Weights of a small GPT-style language model, trained from scratch on English Wikipedia.
Size: 9 layers, width 512, 8 heads of 64 (2 for keys and values), vocabulary 32768.
Training: a variant of SOAP for these matrices, 1401M tokens, 5511 steps.
Each number is 128 + 32 x the weight over its row's rms, rounded and kept within 0 to 255. Layers, rows and columns count from 0. Numbers have three digits each. The size before them is the row's rms in percent of the matrix's.

# up: layer 2 MLP up, 1344x512, rms 0.185, rows 547-563, columns 0-127
# down: layer 2 MLP down (transposed), 1344x512, rms 0.174, rows 547-562, columns 0-127
# gate: layer 2 MLP gate, 1344x512, rms 0.185, rows 548-563, columns 0-127
up547 099:111121129133147103206139158171175132117137105145153122139170108130123123142098172163125110130150110138156183171122116137141110091124124189071129121119103090135132132088119098167152125178164050080103145154188165149094081182112165115169119146108166045178115131131118086137130097090081140062136144068092152101130104202075144208136105144176074093117092117125131092094113104119067109116147
down547 098:153130131140141160155100122089129142143118158137151115135077128148136129198207222140131101108173171134131172165119074104183119141132098124106085179145074172089194182133173081160159156135092151191177120124112124094120154090073136125107115134122118145121124065133126143107104135101174092132166032193054079112134192170152130077159140107109098147162150099162151127147134109164122174172169
gate548 097:196120127083137104193166119086164204132143142115078117121126124121156166103165185146138117078122089138161242124174132162141113130120098116132081122091077129143156135129218138173096143163082124146086124155099135151091104072104131175091091154154170159135118133101065166101102150117211154119104120139154100077112117107098127112122090117174169093086174098193098119129129187151151089139148
up548 097:117111128105207134161120096162110153103133086146140077161164115187129130124093140130131131168114140125136129152145193130161158097201119197080169117146109184093176159095053122157166125166102170156202127139104110145164068145152094116150101106170119141122097083099103088131136141102042130151137169154150083154075123127074124136098161156168076160075105102155136129082129148110054138119101
down548 100:169133129127177178151111142093104135081125137209100088125204157148155131135139114146101125149167183157126111097175116132184121130104168129165131153138126160095122117190097161131133165147093171120129181168125121171078109094152142155117058165178161140135167091133092150115091105061078103153094153086172067109117174097186116128091118097173146127121187138148117140123075117072110088114115
gate549 092:150127143099103120152137148097120130184095145095132122103123117143107193132100090158132108114188148109167137143120141141116171107164148116166092089057127128163130132146107177117045125114079130150106108104126143158178060155142146158111138135138115123176065179083097154133167110120142139126184125104171145063141081141150118137125071123161111164123098137120149123147068165178118090118115
up549 094:108122126124128164167130097174142122209134141160165114128129127152100150173126134154191124144178112148172168110132183135115138079150075176150090101161123079113119122083088169066168155101104103112129141145115127138161161174132108125122148141212079171131052205071139149101084160154090101083118133102099105103079160109125185175126106076126119124123093153072104116136139145137127052125134
down549 103:174095132126128168136149118156183101187095166192140144164201117100180127206126145154126148105154081101107120180120159099080127126202164145130158160066138125085126045180098157111108148161079147109180095137124148134107140208138128152151168154088097196080118122105154137168168149107164151116164130110134135115129171165169117156127120084140206104076193076178169115099138169150154149159132
gate550 112:052152147125127117148103159116101136124146097143116095136142150179161130131085155112108138125070098156108137128073139154122148102150114159097111157139132137138104117116136147154100147110148113104160114104116106132162120103149104120110156119113138130176148101196117180156195107093133131128077164110123106180120093130161138119151135165116114119162153080125169149134103136089078142130153
up550 109:144166115141125146098149143112173086151109054097137095174086110173100163102131108107154120076153145113121143156183138073167088106067102154153118104118114094122175107174106109147158151082157179129109178166141160156143163124176206134173161148069137093196105128091119111082093116139147150158135094081136049069185140110057105069112117112091126170186126159080130119116131120131148140143122
down550 099:130139080155116129100097151182059086144165097104141132112153093121164110167169174109131065150141199092142091091169075132126086145084119173129150142126121130101134114130142163119120104120195100164136139150153185183161086127122151154148115131102120094176181184082123139102164125090139108140159114090153113100096149086069112149173106134117121125175111222088154116151109159132155133143132
gate551 100:164164121137164093151161095128120181059080172137209131155112147145094133097144178139109107108178088130188190126149109128128148155122124137125144065098179155101127115102178135136115135110089090143165147174099056112057129130138116141169143108156153156145019096081123092151132139139124080101116092137042100145141143175078148179162162155080142181076108156135152153142114138107160129142124
up551 104:096143114164108121155151073125219087144101164154225193084131093081134066165122098137124090065157148123052157160152137149095195140171138142067100146145145158107130115103087075122150151127153202112124155138149112127070098147134092153189140135109152112150154119079142119085165143094142133112132088184114109130204109114083126115115159190103137138106141120141152090068099199107155155095157
down551 097:121100088151176090122114162130072178111096157180125089146131128133085185139148104129097108128168095157134181143115143111130163092125119131157138098127119126130155129164161116065103080147130116137114189092128105181020105146104185128209161183106179133106072162104134144130086121091086152107158057114096140115141130128134162124149125164096176134132162173068163181080122118158168133137119
gate552 093:153160141084140162144116120100089150087097107114160203051163124148154169091110096111097164143150152100154089130142138123127105109098158168094071079082144124128207142168116154055187105063071081094091135167136117142129135121084133134171085103100117103166093126099122168148169113114161084134126096108057053167136175174073114106085112139124139087148149086123120157138134126106095100137098
up552 093:135068158149120115152082143098152109147166114129056126075113144056093106177145118070120096121184146118113144131105164158143196136155135127149138134138143154146095120147164145155132109115094161134133123078127133105098125149156227106160109130143155123123161112074160112120104168086122141106170153178151149158133169166154088141124096085105108152152050108135157161183116128084154139147203
down552 094:085131088136134106176070147212097077078138152138072181150151138136047149101129134124114173159164121136185111136112113155103133121095153150126087148158133166088118098185124134141100185183111149101147125132130141133135165158070148087106133098180120076106047096136109158086161164066130024175172123161144142124140131056137062190111068170134104060145105090148101124115127120176161102122123
gate553 093:185124111105139105149139075105125121196152129122116104145164098058125155149134158116123106150109089104074113095154171128141100118091153097093129097135200070104134167086182119119158088126156153151141165146139096140158131075212077124146154133093120108118073133137164169123161047140081129139084212093141131163236130053056097161169076170126121199137119111103109130094135103081150113122109
up553 099:206157139125118158118183126101137130123132172125149109093110060117155152129177196130130079109156145076196128182145106121080150156166110126186091139140055117086204135137114126138047139128058125151060104098094099195123150125123146122173144204090093143150107129151107136145124126143130147084110150100136120133141139149153090137120124098167106000113044138053128069182097173158114152125074
down553 098:136125091097148123143062092099155118130105114108132152128121122090155163127078130094189100194133147124127111139114080110136091084086156126116136077136172065109118135140204130163107074147098141108125167140130112136094128091146129095078109112136096157123058065171065159146181158171122107154170184176114135090186106113095121175126112115141207143126120135142121156145167143093140166108153
gate554 100:132153110098110117130188086066133163087204161103128166128073152136131098155142117130147096137187158129155142077147139166086111122126174119144118097125191145068111073141081098120078167105062172078140117118133099136137065116114138149148156153166192165172140093098143174162161130124082119124115118133109069163150163167141113086101113123106107168146158131168153096152091138100115067094095
up554 102:189140114113169141160134125128093040180132205141114085154083108075214122113158017120167132118139138140119085122153109089130110075129119089118134138116161113153098109159151157087151141075103072103145100145119069151121119160157068103149090090169106139141120128118122097119138126146080043161147084154109055141094128138186119087128073177153113135111139136194168164150112150183103108104118
down554 104:113136058177082070137090129129101142155108109129134162104117098144150118115223086104143127088101118131098063130136112111182125067152132101116149083107105126077089106160133132123125091090112085100193118086106104091109119201112117135133168145148157092114192144133130158075058148161130099182150096083116133090176147176107106100093118114115117122115147151122146207129123128132082157146060
gate555 099:158133112107171139104120096155143149067145088057087133152184124119128113133118112135132125168096085122141142118093077114160156139150118103099132107103095120147145128129142111087125076180176154136109151115138145103137090135121106057091175129100123123102138031127143114142169122101144116173087209122176102132104102164125156163121169165091112229138130120144211151195093185112121147113097
up555 099:125166118135147136115130108073172127125107127182166121134157139139092102114134125144103126083150179129058091173144130120080069119082106133151130147063083154118164102142142124115185144124105141135115118065113192111111152163147157181149129095138117145093148133180179184149119110163118082088109133162129094110086130058113127109109153086168087111087107121136097164181147105116125150103162
down555 104:120106130123113120126136136097117158141120157140082136067099101112125166105146101154075116105142119136096126111167166168126124106116138074155097112136151139154150159106148105177119128141151115151137104113136153195085193100144143132113103107112149169097119168120126075102102166108140152100137124166091102132168118093094145159124164136188156108126204182095111172094118093120108121183184
gate556 093:169141143087210180167197097133193114163120093066176184133184147155173134156144161127102181196128131155159140153122123116134133124106097175120092132155143107131099146135106171113140076112146137108098096137167082116166131087083118080109136087088105061156099120151126120146163168149170126134125150095153111093096073153201179101121166131064093119135070089147107124121135119102068067150141
up556 098:109132142104113097087061114211148173170083130096108116086162069122122137086087126127117090082110155130109103111103144129100147128219138137117109067151133091137127176182160148111215158122142172055139120101131114141164152074089127135108121103121113117073118123104119150105111123111158119091125152132123146207104143099153130106107210125137142122120152093126158126162107123120127109137117
down556 100:157148106111141121109090126081128105144114168110139161074111147112121118160100170068114099078165176119108138152149101158121157121118134171145146072133121175101125105096177156127102112095101103105190157132076147139095144114203109167125144145169157167164124164122117093099137083215132120139132086130153214088147110083164144178081129181110135094199117167105142096134093162070129167159156
gate557 102:116127156134117109127154165152118112158124112116125083149124083167194120146083201155119112112115118162105171184177130168081127090130084118129129103194111123100111100183114117138112199152140099130170157168128211166071115142089102131080075102142101097116139188167192116137130107091125071106165138046081130115152116167115101125112134087101149189124101131103092101155079147132174207173111
up557 098:126148111159125117110119137152110128135111076097137096148166158144110067105113141141106137150162117134143189115135143157107184162122135164128186146149089126167101112102072105131104134129140093096140088123156172156107120145142089200069127152114179157179118057121166152110151137178174100104132176106089129150064053148127156212100109093070124118133137095151103169169154132091112173184111
down557 096:135079142125063134090126082147188097135125147130110096103108124139187143125081123115152129156169137146141150179148153131093135096109123147114152122134117071170153053119149127102096128074137136086175172136193151136132145166137062151111147189163179124116106152126182143149143138143148157153061139147100144203138100141134135164125124166083125105187128148106123165118190186109158089114120
gate558 095:132141102134146123106156103146145120111114158110149149113089104140129049123126114165179128102138104069102161163154073110083092121125112115096133105154129077156137150162091091142196130131166191108068137160121065085091131130113185134136104105125146145127106146192105149120096188127187100131076191132136127104061127110167144129072089114146129161151129055145182192096082094068116182157113
up558 096:142116098082135174122144114146137144126128097100126093163159078119173161100128142140158086133119166162150162108119143092186142127161104168138131160174102156140148149147162134112169085140136127176130129113182122174125143172141181107103106114169130083102123194141170139135090092164124172136127160122154189141157122129144105099156117208092167114126085107118132107128169050072120107121185
down558 100:094091117086122098106200127137111154170133124154137134160134109139107079128114158137118134073150169119141106171115155075158123121118189096134163167111085116112137137135133171118139150144117110110147152128123144166074195130086094086096150025107107085130157181116090115166141148103142133129072080093153071130120159119134117123110148095107149142171076122129097130089124179085128098160164
gate559 111:193141129148114113094089163194062049101170117119158128175171176126111174140072134137095120169104107115099185170138100094166121127165118151180131070108071169142090119167092134118124121139178142158102157081131095111108148123134118063102131135171147127127170111132102124178122065108108123129133117027105153168157170139151144112113187130196121105121186068110111175153104130106130122149091
up559 104:124164087074180118136116083098127079093112102167169116097129116160108115137166134100154117063115076082127116126110125159153118130110131168115175139099110198166136165135172079149120138050143173203166178097105140156073077147066149081083075144085204082126162131144120071160117116113108138161130079102141156179145148136132104154203142156160088146142161111158172193153179118167076123079132
down559 102:136146121182116064064136081075109194168205123119088147086130173165147159128103152169170136109100087126110141147162095112031106118159148156095135109165131129094145109123172172152133121113129143193134083085061097139128102171117099143131061178098188160183152120139192147187115103104148062114138138131123168119065100198145125092154138171139129157155084159125172099166108125151124135110129
gate560 102:114071120102159112135172071130154134148176106085118099167162104081149103125192104113109163158111151124100211156115092160142096077109142079127146141129124063218156151100146134104126185106177154156099098123162153132174058132143118112151071129109137112195108141176122117156102106092132113138134159185128162129137127137123133056119101149131102138104125186135167082164116105176114170120102
up560 098:113157097166120108109112134140157096142107099131135065073162155147171160161109118032109087117102118099048174104096100129197116132156112100194143054070067111151107108162075163107099170076157106143113104121137124122163176147140028125120122139117116123166154115142118184161103122112108110177162144067130127088102155157098142145165115169144108109122128103147177124174132133165139173208119
down560 103:173105063170169086131103085127131101099152126113154097121086113140072130115184133101131127124155201160099158112115086138126117116171177098049151117104206120134103117168078166135094120072119163100118174163177114154131121143138085126125128138143167138168083096099118107130093109137124064104159130112087105122136152121083148102167123132131095136111114081138118117113143168121123184072112
gate561 103:148158129153152089102125151101112124096137064109085075168172172090168139117128156147127179066089125100168125162102110158072113150164104170164057132128154103155106110131113101122121150137142126140150088150139139130084115109160187120096136156049168190098161127082041129106082100163108115099093136134161089139123165152172165127113118045085159157161156071170097086088165111046177110173160
up561 100:187139217135093184152155083172136177138137091136156100131159057129123154143179090154146073101112159157128089158109130107148163134169149122121065124195123154099119108090090119124157087105157099114155118169112130110146089114151122177156147111145140136073190124125156126104124115080117127062141140143114151125114128117089154090108137130071151114156106154109083116125115221137087147138076
down561 101:128147135114160122103121183084219144093135116121098171156155136080101110162062190112114110086134133153113134100102173110126125089143116131113132144143069168153135188127034146080155183131085101134102137186137103154117131143130164149177152084135156116148127174157124154178148160125118121141138146131126151130105090067136109108066109144183108163159138208123161112130090110048105137145154
gate562 103:145145096086147111137092151113112100085116185179150091152138112130112172176092188147134116096170104102167103145164132079111165116113134089119127097102139129173165180096136137155181192176128106173105130164179123171210143136095070131142053101097123166148108115145128104158107104160069148152055087077147145078128123086146068160111126142218138132104106123094143139135198110114117132119138
up562 101:144118158130129095107141121143090079121096195107127167118119118109100082155148100105111123104119101107156104091131149217159122124125153161127099140126113072182108195094175133051149083124148069076163153133122171095133186103093082111142185129126134141138099112111125131118151158135089156130109155202071185152123189149210113121099100115154092103144084074123168106138138146062131090191160
down562 095:111146124103137113114166091134090102109084117157126142158098143151136188098153062079159123164111126109066158154118219091148104095130094125147168130123084142118092127097142135126108058031141124099108145149121139120120148119114130110144147178116113118114103155080133103128056186077074105120146158207088122132145154110101139148123080181118144171127160132154114102140106175152136065089163
gate563 100:105116075110112119147143120151155063114113113151156119158170114131158112103158108104135125139127098104143137152116150092102141172101109083110127115115158149123110172167109137149165147173095111118160144100121120112104062131133205165166167171129138100117141170129148147114139097085202106127108123111125073125122117120135181176082114178158117096116075147081138156165166121123153080140101
up563 104:111130136187151102076128068148128117119087155160084106058120181140131136079105131099145123145169138076129159109166180126153121125112164108106110181134163125161132164107136132132150168155127141123131145110139145107120111147122112203140151160198152089089197158043062100074088139139089170130115130167127143135056187095152123163106157114114110105122081136144128094112154117141164138088083